{"num_key_value_heads": 2, "norm": "layernorm", "positions": "rope", "init_std_o": 0.0322, "init_std_down": 0.0, "optimizer": "muon", "lr_mult_qkv": 0.7, "doc_mask": true}
Each number is 500 + 40 x the weight over its row's rms, rounded and kept within 0 to 999. Layers, rows and columns count from 0. Numbers have three digits each. The size before them is the row's rms in percent of the matrix's.

# up: layer 9 MLP up, 1792x448, rms 0.0859, rows 1721-1780, columns 224-335
# down: layer 9 MLP down (transposed), 1792x448, rms 0.13, rows 1721-1780, columns 224-335
up1721 081:543448520567505485504531554446452537529563520549487499538532502477488513438534587457462503443524492533485458502531432446539497519528533534480518452479481533533432480513544521576512477537512532493463450471475475516491503447531471499515438486517473564527558464499496533511453532504492462477487571550555449457485506465492544544525447449503
down1721 087:467518496514399457467526462532495560576464469534497453478508512523493456518488471564431474454507460493512513481517489556521537538428464468551514466517496450486488543522519476569515493468514524445501530498481505484503479501499490483467516553487563519476496395552576414589436500510499504559442473433487585518408418528474468538434464518533
up1722 094:474543493479476481474545457525448454463482417451385495471507527498493553491496548561504566519490562463541542598459476590542474526552474490478465461456491471463519454525540437537489496523535505517475497482524501535466472502482498552491503516457532533532530507561525454489503483436476498556492488459528508530450502569502504496548511474508
down1722 099:487474567531434476488486479531499481501520410500546458486471473516499538495472509524410542521515456464495481469425567435446533542463487589485547518517524504583520500575471586447489467451521547462472497489512524519494527472458529468513505475484515563484464435549508554462556454561506481503512479515524521437538521469565484452486476519476
up1723 112:429574508559581522527541547505483435562430561485499476508522462464559560523516552472472515487494498456489417505429531463500549479501507502557530514477491495495467526464544516538428504546506492506470431517573455498454512545502504548534489481560485448482470498559420504570504515474562499504474550552519478500454509535515470507474468552582
down1723 105:503506516425529490545487441511502477488435515497545532487483490518497448485460489401563581503476529479470415566470524503497510593475479486532463456501508572558500487520522571466406547430471512434474526504546502496430522533487467486495534511473585501525500452567472515529506483485445528527520529523519471483522523449456498484474459468514
up1724 098:488543417501565536464527517477535517551526543533535505444548541564509498481492536500434490489492502619461506505488469512487538475560477488471465485538416503553484421472484517575498446482540495488497574479538437518571490457554500522483530536513502516530537530461527499543463535510509501495445545452517592459459501516544476538483514562503
down1724 101:506438452575480503467478492502463453441492506498489499457517443459455445416517470482567538481524581500566455447590521579433475513555522488479477496539463433599500494555581497526484420545543446517477478437494449572525497403529517542469531472473491467452515541567492502516494533535552493492466435516496495494561519552537543484534459542447
up1725 072:484500555517483420449506504471545482394439538519523464456546451519488494472520431474474572495433487544492495425491560464555495465459500460459453486508473533503497498472552427532537528588489464486503488508446501453479537504461500476553481582469528479488492560528441486608514520522473535493429504504495609491479500519537533459503511531513
down1725 073:545519489550556433468450472522459510538550515447475437472471576438509534563448504455518403482519516513458486463488493502543452469437479530513535526475556444468492470461500452540546474478514477432475424562470477503499533467566508481491516422505525501526499435462548509495541493489526432552487553482518479493509584478479567539474435441524
up1726 104:477535517492458490438558501430497475483493506498497492478475476426547520457418537482450497480534459481437487506480557491478548633474541502521512490469494576447478503477521476563463512529538502542537541499428416525511502562487464581414555504595514498495560467504529497517519492558508487509472457439509493498559432477509480490466487524486
down1726 091:505555574516496497487436534496612535475544487494565532494501460507552495451472491449479443466575476486490439454449552529541527491455530554483476592521477595472501516447470552473444513504450527465548532534502533577472513477439506461508489490539462504431468457413512519461410491567449517463461516539515592487488464503500563520489511468531
up1727 091:492573499449547583441514517466490545500572555481561531480520441502445548490493489612462449481528522520488462478488546587511541572489498493549545474492524399474557521535458487543463527431478481473465485530498516493579458529534481463497471473439419549465515451506522490536456562455447516494473566507497409454527458389522455453468519532515
down1727 089:449498548453447487429483501527500550466473496556542492430537447529561532516524484514467488558532448499534533433427529561469469522498535448520522503518562429526548555484567495504410534478492532533497541472493504515468530551507490556529518522443498487524486499421499543513522597479522539494406506512504523475495493521498435441524464528504
up1728 122:475522463536504500504512489542531476443532496488491457553528475520488542451543535515458546502569515517516523458512547436504459513451529483483475465487538551473503463508441512581577439525477466567375521499527512484527528444408554496580504510555483386427509447522560529550471522468561462478503580573526463500553478539407443447573513527458
down1728 110:557451489441532519578481489555544576477528496559467486506507519486463444555383435592467418525499549521531565470534497457483531446494448476509505488433513520565530571507490484552524432591500435529470528511402500502503494467485496525508449536390530522473504517536507484460473479559521468542518507520517449504449565485519480495478510399451
up1729 106:513596489525526565435572480496466435544500489495509534491482521557459499409476537535559461480495498441550510481479469464452566530455514557537501518518505510556504474545511453490649549530507430593469455484486513519483491425514540518501556434472503462488509528566497510545463542502492503529577490538556401498488594481508408483553491521487
down1729 103:515502499489478447530522493485507467493545500465500439472500537532487534554559538428466538443508434469528543538503468518554504501451571545525488538503490479456436544449474473457494503530504541543476423509554466454570523432517521454457467559436623585443481571536462511536509485543505531505544530483510478477573554500534520447486477506494
up1730 111:528527508502482499540501491516453468551547543510460541483567531455480500509430460455502539521542507479566479532580496479466486492489586484514445474489452542486460547442543528498502551456528455455538496478526472516442471553486498450527477461554603436503524481490486517507493467443483551456492587477486522432437507475425529521562510479505
down1730 107:522462571523520438498489529473493443551493463505518577480529512478524469466487467421552563495547498447468418506448540460500503477518390445483520484452534496451487418592444543487481579457515507403441474540501549470509475503524487524498569490484656500539540561450433498547512456536526513483533547456486439508488538404486515489505571439494
up1731 105:501488490468536530452517505484436384569496554471530567543487392538488504456444489500509498513482468490457536521557499519587488506411572521536479518486537496506493581580476478501513568499510488512555483558547547484453536500550528504548507504513518529463434467550505468536519432488509490453517508469503444485481471454546486431523569629476
down1731 104:522510537532452488519464514497477455504501510445471560419474498488553516499494491505551459473494467495470577500508449478580584425533510544557520507531440487478500510528524537480569510590567438522522481457530475529450467573491468514462509472520491491498481533554474494537474472525472519477427514448496597445511532496519524488513521514481
up1732 094:488509521567564561468454454468505577442500487467398493521490458480478589527557580572474473458514561516425426469500509401541414484463478526513495488500532471422466495532562461513457460445396505559504525500497556463516584555490511452547493475487537569503429509536522482429485516529439493522534524455502530536500475440468481518467564594442
down1732 098:553510525579562476505497507519545519395530528488497541521548459445467477558530478521537483527570518447493496509495429499459497576489454530511456532464507472481495499507470520421445475456487546470520491558483483509516458523465458503426435480430494476565476558504471587501449514467461496593590474538483538486473494534515449509510543480489
up1733 097:538515485563509528545470513430505480511467444470472446499457549559548456496465435512401523499535466442507480500459567475557534511470527525556553514530438547512538478486574469480463598433485513453504494439478474570511525508505479515518494480433456518528450486544519468523451418410535562510513476501480504545435486495502439438486428482462
down1733 089:514533482497465497487546506485513504464452537477517472467556490576431442557492520484437499559472470490599501503463416461523465505464502457488471498527466535494516493501503528430525520523470496574530499447475448501529565567560396524599449472472543528533569471469477443511448531525560494461480494409537480505501524488533399459528555467464
up1734 117:500489511514520440481491542519515513498557472426509460537470487536522459470449524551398529469528544523478538510472478520514449537499517523564511504516521483478541449528482497486511544502495456519485484488494470549476507504527386468589531439522506485586473494501464482477456426514532521490483546521443534480499547597519540531517524475509
down1734 097:534482394525554518548489487464589527479478524528500528513452488422418505527496396490462474455527479503457462479508488546467462483512464535440570457456523475532542523535520493467502470534484496479543499566490522530478466479442532581499452531496464506493518472513532514499510498444507480508512472505499497489511524541507486465551538488582
up1735 100:513523555518493566478508499455579550499607491421500466501501570534474466559479528485568491465486427560388525501471496532458484480431501511520505510592544430514470501512500412496471504525491554477435481500535496513451448555518550598512528517525465466511582494537513461483479533495482548531549577569520456544531478465452500487433481523516
down1735 098:529536495450498506448511473514472523544488500518488483510503458421502499571489541503494521471523499509474475519429485498519423524530532519464544468438572430547479481511484455549457516447441501504429497440523478525487574589545466453446554472603509448473454538418498500471493452519486561546499476540455419583533471494434486588493430418522
up1736 096:588488514544505431442520440498592498595494470559550531468551488534579449440443503454484562516546522482555454525441473548476504523505571471490563500555495492453540456490461545525541522557589522495514549466502509441504498473544462482551523517523516471500510479495511502495500621506507508496492424521490417565591538526505419484528510531448
down1736 093:439449526514461439443413549469487487545552531499504519546562467402423547509532453481553523524497498531486559460499491500526470428519473548488440517439397453560537536540543454509507487469563455494544475542503538572474481487496453539449448542535501518524447532566530479507479492502496450476514444529521531473450415502462573472516513586480
up1737 106:517492571512455477510563456456525510494513514440383492503475498467546393579564459484496559517508540496515479475410497568483553553520513508512489481510481479480495448540502497476557533424539472469492476494450523514497495482481449539565448443500523418474488531517594531464512491480467549571470498450550565486432465408528509430556512536566
down1737 094:530452503443441484596499479513498509477487499529529522440427498447558444490546515442539544485525531593389527530491494544508573529507486423522503527431519449565511553423512498474561473557427449423524532521570416503467478476481523544499452444446523495544538541519545482542488505566495466493459437530465506499464508475471550429449534516510
up1738 099:530435490492510546551510460557455490523507472502474501479520483499485505490458554471498526499511484586457506520445528599491458550564553556459511494523460545491441383550487532528539465538503515509513563539479563483488527485497599513509577487482529495502557521466565458478511534461463466530447528416477500464516522533504478561519519534457
down1738 105:563504546433486512550468474528479504545504478512405454510544488486426544518533506487514526412496438498489528518511529470494461620434502516441563516538546532482526413553524477504517513440454579478459456476461545464552551494476461533496484473492546539483590538479529511468511492519499521486455533518488468448521543505535542551560472520456
up1739 105:486578529427472527469544483537486568465466471454407517525455463507538514501440498465485461508523539509562476488402500514534480525514515495464564432525524473486548569497553550500449484565498539453489531496605460465532452477517492505417539531503425430493555406460487462426473470492497450536546503527577532544507520565482474514573467498555
down1739 111:489501517483510495480579522561487474542501546529469483419558458444534513496522492492504551520519517438532457504523471526493550544472517514513465363475551566517434472516458532499497527554473516529537509459549486556476474460544468496515535559473527491472471427497425537541487508512470481527442519538512493502481523514510498448522540485546
up1740 090:455484526503483514563533480548470448446568517506572485465460532557495437432508496534470502461520459549501418469484504458570550530441510489542534470511460412515430448439525475578454484541498504470518489529544541464592421483466498437478555467485543510496460472583497534492438550570514489512477490454472474503457524586542437503464534564501
down1740 091:470537458529538475469517485515463443516475600570578502473540404404462511535523512515546435480481526484494550465470528418477515526541533536450470533538448501506478496553541475543523506503461444481463501499569478469530485500548543539516577441463442551492439487522552497371548500498436449486456456486499500501529517518551410439507483555423
up1741 090:503524536435457477504501524511536440528521524461547421498460561521488531539510515460522533416468466514560515489527572487483557527447545479585506382470431503496465534524522501529485500514509564496451509477515476548512483539522497519502495444549492525463521440426449496502455500584515488506493453525488478553476552474466572456514466576580
down1741 092:507494514481472548497527496557495520531529556561425465511559531436533452581472481497469467512559487489541501518511494550523445467527529440509438475545391524436451445542507457520505470578456495493514388563478531479444434567529562468526424478473576580502515491490519495573504535566552496510515430516515508506482491561519513529484509544559
up1742 089:452529442518505511513501477526557488468500463433536518509546461441481423499502513532536563418490478486516488545530471506528494538503521491475507500477453548571534508523525433509489496528449520519455488459470542508505448499505524517497521519513523549476516423450506504456514527515482483472526563501520586557508540485525474481464523484500
down1742 098:508526464597566524530506470520490518523498497498587521521489451487484474494501473558447463458523556556465499496455490421452494463521476498550595503476386546517523492462426535475565485506544426472451527471562518499487447483462501520482541447558474536532518500548501556535506516481525534461462476467500479471496504507525478526509445462550
up1743 093:491466427497592484467538538548521484506511450544515523475500496468469488562495514502481429477466580541479518536416451476489529477494494551463402453475578572449488446579472378486512524515503510483467503540515505476495515521469507508449512455531566476489482457482499485511515474455565471525497528474472522529531531488475456466520454483467
down1743 104:474428508474574545450450512489483484501395459522472491505469574499567491441605524553454498550483432507457535496472473472485526441483487539460468523604547486502502498446427533439490536473504507526466473442566523419491605514488449483429496516514525545436450474528482522480492543453541576473484427493464429461537442469540503497537490526524
up1744 101:470491516568484502569531475519588471523525442495473484546516529498471479547549409523471527523537499523521461509537461559485458476486535496501561478437512539487481475530477478561547455563441480459377477482488503518425537435490586509523501546480536518467492501579438429499441465496578466533502526471501545504513510513451521509501429410484
down1744 109:526502473452504451485490536545439455416501478405511441475431546561567543501497505499486532549439453554526498458476481407531506494509509509487499477512531555453401447490451567578480564483493556506488442517531507579512502548498481553424490483575544497479467471478497436515463462494524408471499503559534479505516527490503547508489524492529
up1745 111:545544471528533470478498487508466555502476466547503464477420496505486521511495487525501441484478473487486437485465541557509531518519551503477574509526491582495580500520556485495561422529410467562502497487485493419555508518503507496528534464570573470473513496502623507453496536490473561510527522509462450491520455493556498485463522485504
down1745 108:472484529432474536544468422504510547489446520465426481482464549505534497495479423525396472574564441517487545498470450426541526493480492472459532504540419473462504543504584490558434482523497452505514554527579440574510527509471459583499517538454508435445470549591509498497447570466518459490410481532465479488463470440499461566542538527460
up1746 095:568552409551544530470482484564524511518459469505423521540499516496438540517503501435521520565518446557550586515510522476510460407508487486534492512468554439488500515508545488515510521467502539494482539517503489475537486539439503558525558425471524462478506517505474423458458522474464538492553579505478508448467478536525566491504551488465
down1746 096:539581479537474504494477470512468510557433368468488493475497499543529445418496519516485510490481449566501546564471522546564470490481570478511537520535597460548468501526558530535500402497482554562446499426514575515492535553553498524488488562507504430473447486571551405482463540515469473561562492527424478534419470523428494585460535498468
up1747 103:446563641574531474522467471462486486543492520541477524548478500537528535543483488499507540502435546460516451496474424567475552518499476535501466467486500519450503576484551529534451537469524477507506555469573590488477483491543467508531536509516542541465485521546440467501490577481458471533501488545455615498498472565447541505523465437449
down1747 112:532513503504501513511476506582503494487497489503529516460476485502459438485511437514511534533500571463567495549549470474496393577515468527540425531517540480528542487484520477444452547497537468503467499536514444519456461472518513481543503502512469559463522476508491563508487564522552476528461503486534494436520485517453504454446484435509
up1748 098:453538561466538526521537459455467519465546470471528454437581505474541500467621617401511524465495525543492480481487525442519493533574468511524526548507502561472457472552506450509429475504487505426490496517542563492506447499546502563473524573548482504437547489512534540488448463495518454404517560472527528443506444528510513451469492521515
down1748 102:483468500512534497526492480440514478493459533538518540488439563442497470565468511501569537497467546480521455524503529514494473443491508532530504528498480533454494478438480550499458519541505529503498527413540545563483495512428530497437519551506501423519425544470514504508543483478530520475457520433437461499432500572522505502557507482588
up1749 097:434588553461450484503504472444512474466470451491576528547492516546468489445516508503484475507572575562534491419611468563514511486494447450560517584484492502541488455410532501472552461488486466558502535484556525506507566413548563449507482541524511544522468522517506517591452504493529522538550533499571555551559517485484488485456455535483
down1749 090:528445473411582467479510525490473563545526488404548473548510459480586480555430524502483448519560390479474525501486511501467529504492557491473486467508541509451508542540424504540514440455477513516493486493564479512531570540381531511502473536541549507516528525512517476469550467531490544528424513505501487551556457563479492495523485525524
up1750 088:535499525512473526541557502459482561475534401474482462528531431475514507468439531465453485532530506466461578499496470456371495509577446551493506470440454449461530544520562529527431486459487451510496508468537573502556494490484498527497537518479532419503462451492470539449526517525547485601521489550462492599495498450460496488509503545436
down1750 089:500531489423461522464505536515481560551528468542494521502456523574545518477508561488511467529546615517513521529434500498554486498602527534479509448517503532586540534517463458489521482409483501481514461484498520518511444435517515473501503489488493514561476535453481469456484562516563484472528484516544470498483507491472491488525489390460
up1751 108:513485492515553476460488525521462477472443525527457465476578445531511501495492483505515506508496519544500530553561490519522413463495532526525508456417529485487550537449493532534418521478577508487447505508496446481509427509483568537521537487449503599489490467566558466512474500432491430498445477456470507428528560498464483564488497536493
down1751 106:566532554472546486537569511499474458496535397502487480511590516472480470581531519550492517533493472491461465564519541529489464479523496465469532561504559544468531503460531529578424471443549528536488443517483483470507587464528490433510513488509526497483524500508509517481510514541449504464538515557494564541497450407532536539463487512584
up1752 111:608529498430476515506509492581537524503565502507529515421521490502477546456497557434507571488490459442512512491423476451496620504453523477563417513474542559474456480509517458518457581424477494564493439466495451456503595515515523533464580422518481522457512487486447498575489543451465553560499493503524516511483439502557463515477480490490
down1752 098:534456509498469521493479500543559528468491521461597536544512440509525508506533410528510465424501447513466530489509434553541478483462549511511490546503458521571495488525468484528446499594484522495495483516530440539469515489411436454466393504481419488507454514435542503562471484544510517462449512492489579457469528545473535496485520582480
up1753 087:478491503445527535464564464488525522493560542408510514469550523503531474503537539524474531459461529507461466545478537444490560528423463491508566472467487520474596468525515456495561425547537550494501501522482504466559514473533495497518540511455444502466456492506441453466452460493523529489533553592478538526411467477467475514450534520497
down1753 088:509458491513586509526551428462488514509530484549505485484481488524505496480484525466498466522528517444519547543458553497444416522518474519531532519459542502461491479488485536462511509532495570433589519530562488479419459511419518561495487510550499488441510469478479467529490379490516537494515499459514463494525506502477486463524474455472
up1754 092:520503531524529488483456505513497488482491504531507452531465464485456405478493473513463498502560518562552484534452410483443553486501537470491457496513535499501455529515503447511545554519549557475527553521469474579528458501561414447475471472523497592515493499469506571466446537432504576424516449532561510532473510482511472521533516521506
down1754 083:485513522522577488530545529524540462490463527447454470469513521493485426576497483599548507545533510521505472457478508534464432516494563491475381506443539499467481509505507454532486511510520454456478505511527503489498498567480520544428400500549476502480533454526442552495509476437493502526604514472511451434461493529571497498550428501568
up1755 091:549490515576428533476471533361474470487446419518521514441478463479457560412465463479531491480477520553481602434438512550509453553469589376506445481505480438522512488427573508495504442488494414529520490443459602453481470494501522509435480504589488543510410555508482513433555453430529517501512474584533484543477505470540526482470494504519
down1755 082:535569463480530523482441511595547502539599499455452471528497474412548564541467466502462507518528581552487527505487455424482541501552525517492519498443511478474512511497524509427524513527553474528451541535501453481485510536369483505518515573506481463474477508521468536542451524464498520521497460409372550506454481496519595524480494488493
up1756 089:458581493443499530433471517441502513534551528487545428478517437483485403428478475556507534481499528507485456509462464426502490546519460491453569589526520432457532493508479473471455447474534542432458553446419475510524501491435562501484517496553522505454503479539543539561446483490561561509524465463513483530464519488490487467531508457471
down1756 088:552420504463483505484458503498514516511502460540489489482506498438523390506591416565525457467579439543520460482478466517467526528483518492471539460484494521424551450495536425462510479538490529532542507530484487597498539516480499505583484572530504557489564534499454515464483486485508556585511537459427429519493518477480491528494508570482
up1757 125:486533469481412453421464492433520510505527525512447524487498464540464428509460482424527498545576538521546511510478540447542565515494516508495471479578552514490428468513554528500530491512575511480476498491552539472551538511493528452450514483474508513521459442520466515481516546513552458512524554486532483509568483514521421517503483522539
down1757 106:420468511507523479497597471459479484578399490577431572473499473512541448555493502516407508477474450436565447495477587531512491443476448441500433489504487482507477467491514552476552453543459444458495501501531459473467509498458452487532527471468552532464498512491529534469460468488457474473494537455547468510481514590546527553489466504455
up1758 081:498507548569522483489503542534456514453493349464464437490508529495474524555585447526466603572499539499542510506484480527503496504594492575487466461509448457491508563507476525519480494490494516443456497503583533475508575576579559556477556528534529595485423531569552523511494529490491455466504481493537433472477502479533506556481441493489
down1758 085:410522528556534529502525511496493524467486512519527515542494549522492501521465513510429457473492488468453497527496500491519508489446453477527485544504526536479545500583495443465556499453475507561501497505446485567470517540434562482433460546514494504481529511467506544466477482468519423530503551479388450507443475559429517514547501523475
up1759 102:490500468481516562512538509462566538517509498493429523479435482488412550506516469488494411453526485550522447491442577418498432510477504463443516455465546427496478481540453552565524482455502453402537494490560450517504577480511504478519521525483486511544478535535409557483528477490533516527463565444546425539461462490525488481523468497504
down1759 096:489584511517548522496441467503554539525458476475445501506561557454502583509519554529451510470533490529516525527471451497512488536492488531612459552490511450529483474472476454571526518463523507492468487493467459447494579509532559440557475464411556484435533550486564497454421519521489424567595503520493498552512482474523486515539531427547
up1760 103:497562507480462533513491478485555525561485444497408566439526436563513488507482551502538448466507490511425563493476477552466423488472547476501473471454551519505416501491472476452506550527519475453516494461596528524567584561449540526515539477423553513528463499546558486545508592533506515552505482506450476484542523473468537514506525481441
down1760 111:482458527475575555558506422499490462576437501557539483552472511467475461467488511583556496446506464419456511578606487552485475505575484487435531517426435519505484521528462506478474489653473527543488518540461539533430414521496496515445523544521546483484525487495543525501462480565534570428548466528546485539570482513461583467494554553519
up1761 092:507463507498486523474527561593494555502515444542529530499484475500521537471516471492562465478509463587511452525500451478484541491592482479569494504489432508541465420597492525496441539581521490534455465533500494478472557527499501460523554536528502542458465504436444421500479462510427526497524461504547451480533478510526502496528541495491
down1761 111:554512405486545446553513473472455413526494495529499502513479519539453497491582529471477487477513588544529512503499480516528476486494574444559504545527530537459509537451518524534514526469439458478567526517482477518504479475581513492517461504428526470495563421484509522562465480539420496550487463552500502532524520564486530503542480571529
up1762 109:495465509493501562505462545497557511533454485497498509548509486498548510441555459510509486496487484462532472503449461483518567530419598488467529477539500486414514464567525471518480496499521488544464608387477606431477449540534455488471502501559581495481459505513458545517484435424581450455451479424490478532543450544505496540491574455511
down1762 124:515488484519480498517446501453427477444509500469502529542531520470423492550505518490521538536439457553509525510465567515554504435535430481504491506500504545475516399542431509500447503535531557486516496480491485471504475532497524500428487506449477500489510496452490505499489464566468479537490479446538493500523528561552508495424448506577
up1763 073:450566524394478506495540504445490536457523470448497511470466524434520469470476539477579524564464454481464504496530475541500482535525476532428486509515489557532475500476491518521564518483496541509445473452477507407461465462545528493530515518469481439505437550547414525515495482491475458462472493573635533501525567520505487534484471480519
down1763 072:537531422489441569495490441503533427473561541545480546511560552559456462462503463489550477503494513542501455520543511462546489476555493446488447579533455549534434552535485490548492453482563445465456471517456578512554487488482562578465481507515471457513526530530482536474489533536540489438570481509631453500601504432521495507575541452451
up1764 108:453486541541478479520496498550496525479516424495401476505499469514491531525497631554486486427435472522474454441503444514504423436409524518619476502481459378458444461506431529483494514512442530493543504495610557476507558523483588479500526477544543455554464420533468574481463523466490463455444473502522467466463503445526496480500544467452
down1764 130:600518413500550560478486584599477449513482477544505515489533475504519527419536456460587509503504469455525540486554500525487554469479495544495518546527475442527469472562485473442499507461564517437427445428485446490544549414491592472511496472504511528444527521432479505506483392536523559559537435539504507495534477577469495524493492550528
up1765 129:480567537503459473464518363392498471535546453517472555491522440560514424504534446449469417477481441522528479538457479538469506503501512493429486441458541498472437539520419480497510461582517466549463522475529504537468471456539495527526560468558427548491465537482551503442444459530475541506510498470489441511533464527532536528499502456506
down1765 111:535510450522488513535521514438469526493497517505485509523463433519531508506539442527500615536497561516476467435494511603473533504490507545426453470518512461477522419523529501529505489470489522509481546502512411535472486461473464516524511494461510478412503501502546497533455531522539522568531539478561480511449488481476518579388477394497
up1766 100:526616474505527531525593436522532483534541485463491466447447485518546493532446490500513520475455531496419472450489593527499562464579497493445494486504532427462518468494486524508403480474454431550475518525584440445439577481515556510451541503404503500478564454462567477425535449520495494511490483522541459493505511517515444508527486430489
down1766 106:522546434503564465411465470471500435552561569532475496500544478577448604466526505501462451530502512481439434521384552451531524508519450470415466519469498556439522552531488512553499527477493520521493477491547504489561520474539573512438457465460427560531472502534494471540466463516461533557443470521444499487504536468527506481368470492510
up1767 069:479477542446485535464467427545468516517445485502492458416471519507467535509482484528504493486536479587537529485493389487487511524615478540508536511480478576487525582529544516548522524482485521505515509480494472566517496525534489494489493453531429472496508460469467516559504502513541509537370444532483487484431517390536547481492497473452
down1767 069:495580548478463542461505500507544528501432538506547535529457451537559525509573547486532498421492457541502471527545514559451443496554518527544505480487459452474568535462539492539576533551522462463508493552469439546460460558528520492584468501452467477438526442483441548501482592447542521499524541541489476459507504554491512473373470493524
up1768 095:530512513476546483498513463528570495536562514550508595482473474487568487430492479472512483430451473529442582476512500493446521470496493523520531474503540451521573507461482481472492485530439452512526508555422452517450556417495635530520504484436520513474481470528459448525450557451516448484568559497517499530489509446458498528454480542490
down1768 100:576586474530473511478565560494515518453540500551486469461485500491519427542419482497526521559483499524498455502481460448492549522449421506496523479477525592442532520515433514537501501518491503499504497447501530534507537553561489454498595455463502464516481463577508489540472553439400487554555444492483475432492479524485455507459492486519
up1769 089:469503456490495561496453497480504535540558514505461464446527499467547588410561524489456466545505514444532532547485506537528431486556459480605445478515516593475491557459605535488460510480519557546493527478537453472440537522556513489535500446470511479443431515489528464430480437464506489483476474466604502600519530495480425501531492495527
down1769 091:441515496488508475531454502507580543449518431479411541479434533508440521602529484521504518455413468557500550485396465497493556548590523469539457477455588472470576502519475459497521460501483600500524514486530484445561557555484546542456531490527516522513533506490438559548475532455529442539584527552517486472471543490504570453544598477441
up1770 100:511586524434530473520505466548443489502451483496461480446515468538460436453570513471489467527468582510480467489505470537514508412445445573462520456534573527444559536543510483460508459469509499482554495500536507445526541519514499524485522498520526532494494484503465484458511595447474499527507480446537489491560488467465539512489464550483
down1770 104:467571559480534534544568511487522487534512485533464440566489523592475475522521431481519546463397524556493536486567508503520523527531537503520445454521436531479450490494562512536550484460511497493481552482527511637468508421530459465460506502433436487531527505474527533467472528543485430493471520493512447511575481461549560479546459487477
up1771 098:590530521534467506524533539430442445463415458495502465468506483471561488507415528526509508493538518498426489526553524521506446553504497523530564522518477444518462401510477536483528471548497469528464526471548518478496504490536487385518480507487490487548493449476514426519493473439502517508457495528462562481437499463511483531441491489551
down1771 092:548530524464411512523534483560479433446452435462462530459532579552493555526515547483526504515426428497487427455559526468483455525506497529520523509461542543472480524500457467532473549446489489544496484437520540480452498558501544449472532547498487512485567467537429486489426483505559464551578489506562457492482560518474485504489508523481
up1772 097:472540565488499517487539582535495460535494422510464523519539532539529489503533511454489502521598552573473456548387568477555468535439562538442463507495563518481497449478526501586462565487585474557517493470483534489518534446474542499452505502445488520489486479465467567461463528521568530502557439458498501502530451508466470567489549536483
down1772 114:448471413435403512507470453496470500497540427530477498526528551450550476464509475456499485448561521466533493494498432509423525491534465454490414532547506532495504466527427493507535448453485515522503527451512472456461538476519453550487468478539516526585446483521519493480544475553544489481396552440451477509505528553521494507548548501474
up1773 116:516469455483492496553485505487450462440479506620488502515524482513530527491489484457438508540463483441466499534387532520508525452469511489513496500494643511533533451517445506490414472448562532499563535482481542544534576514529517467584476475475547535483467475509504481522482488506564601477490527447449541593526456547530552558513486453523
down1773 115:564494528538551495404534518454477416468528508440525469509535480501489513496463487502449542472524508545465568540510462542557549461521480514539490499438474506483555544539480509482533543487601501515432526473467437519529523508509433462514500517489479451447447492425512547570510507540499521550527541415578545480462500478533546509515475519460
up1774 110:496434568544535484540529433517482537446506488509527485475549475527517474467551484468432494496458483413429423488604440541453489485421481485521523460550486467501411508457519533510518494536508464496513506515499459504465497503524415459502540530521549495444468565426507548460557569513445509478492480511460556546530514508524434494505413479443
down1774 115:508478507504489467529566537434469464593567508461550508496548569474463462519492457441530458486472515557526460485528507542549493508512558488446513433492449473471414522442540468519462534566412532470513425486464530516505488479534495537506436496452450493451507494470465424529488551478470517515465551585528539509536509509467446504468485509551
up1775 094:541492425525425488545518557415488561523459441542514486476495555520536486533515537490455564529427473435496505535517591511512501440476436515499562519505543416530539506499508538493449446548542509519506511470569445465531558500533543458507535528485470507467476526498513486512557545594508506519533493494520507491508605421517502528481471438469
down1775 094:542483500500507443531515533526541476489456529514446491538505468541515523516546557472459533463505471492485491507512501492499530461470489509488557542479544447516500442484517469535496527512482428466437543466520532518522481526484497544481499452509433558463486526443563551517489472509534485519509555413553493533448581459460539544486497505568
up1776 116:559499497482447495477600521450482471529463530458564525589477402498510548488457539558478512474458439519507429480509493529453483556511508501593543504447452531516502549516500493505513469523467425479472490527496449474449573497504473544487496479527453552521475502497560525505462538487435524475520517488540504430500544439484511536466516549451
down1776 113:484466497560565487380575487515418465577536533541491529409490351494510534521476541499481497498533514520503502515585504500500494531431494501484476549561466481582474371523508427473444464546484520515491484478500450465461486507492509526512566466463451536439537510515516522465572510534428494565476494520482462532460525478495548507573531547532
up1777 102:482484476474546504520476539515475518459493502445466530473499525453545441518463495554534553523534431442569512511514418540493495487517543486552513463486510499434436379471474498530533439448535522489506442621536506464536554466467491497438455455442497495534454508500497525563462484463464459600560622508423583443481563477566516471497430451522
down1777 104:532480533511502457480526479483466457489502464511490385528493524468508496536511489486457499453544457445542536478454526473498496548538450481475485495502412507476481534466546558470543542527437530490484478525479455499567528565542513493489534518532557467494505442573502553524530540518513458527449463493592523601541495538480474537461456544495
up1778 109:480436517526523513470526492483454580445508483466545410507567508522423486465479498504474571495506491468447520462480518552473511563473533495470556465624519536447540439470532449505456505500460462561419509508488535549471593447544531469490426456450573498496501482560458514479445466485505496565503503530449520492502481542518504542499578521546
down1778 105:434554450565489471472501499552449544447530589453475429520486493483509495517507458503518478561417516493483587497490485475505524507515506465570462490521580520534443470489468495483504509537465534434445502545526516529406490458568468511467535402490457439560541520543569536503496502436505514440423527516417477533529497562573517507476538504517
up1779 098:512502515499480531468526534528535563461506484559543444468489502483567478546513395472526451480477420565450480540452496506513496462512490451485568463504535435450603487523487536472410614547547493582472473544489525536516535498481484465548454524490460481529452497512497480490497530561501568546549475473484509518474554427539469421515506487448
down1779 097:573460478449490440574480510476501493507405479528466495506524503504488575435453456493484431546537473500439519469465500454556546512464498453491488479521459542474532472518458445482524609552476516488459500480540513558455464445518469496461530478411542507547475541520491494488538520528469470554532521522465509477437489553418485450500513448528
up1780 112:496536471573435494513506471482420524509485521479505478438560444501470540459520480517455459463473507493514510503551417454508538515470497470473477532506486533513542536573481482503449417507492398513604583550486507544433490507482557487493503539522541469444513518409440551521545425441539514479489456486513468520521511452511522479506515569496
down1780 107:563519416548503542440524496566493476505503539491527463480470465477496565450493532498511497501450438483518468572476551543491521460531519551505505487518442479438506511509423451478465496503518510535442458521498557594501517540488468429540591472490500480500486495566545532514469518488453538542489453392499547455457518512489491486536465501475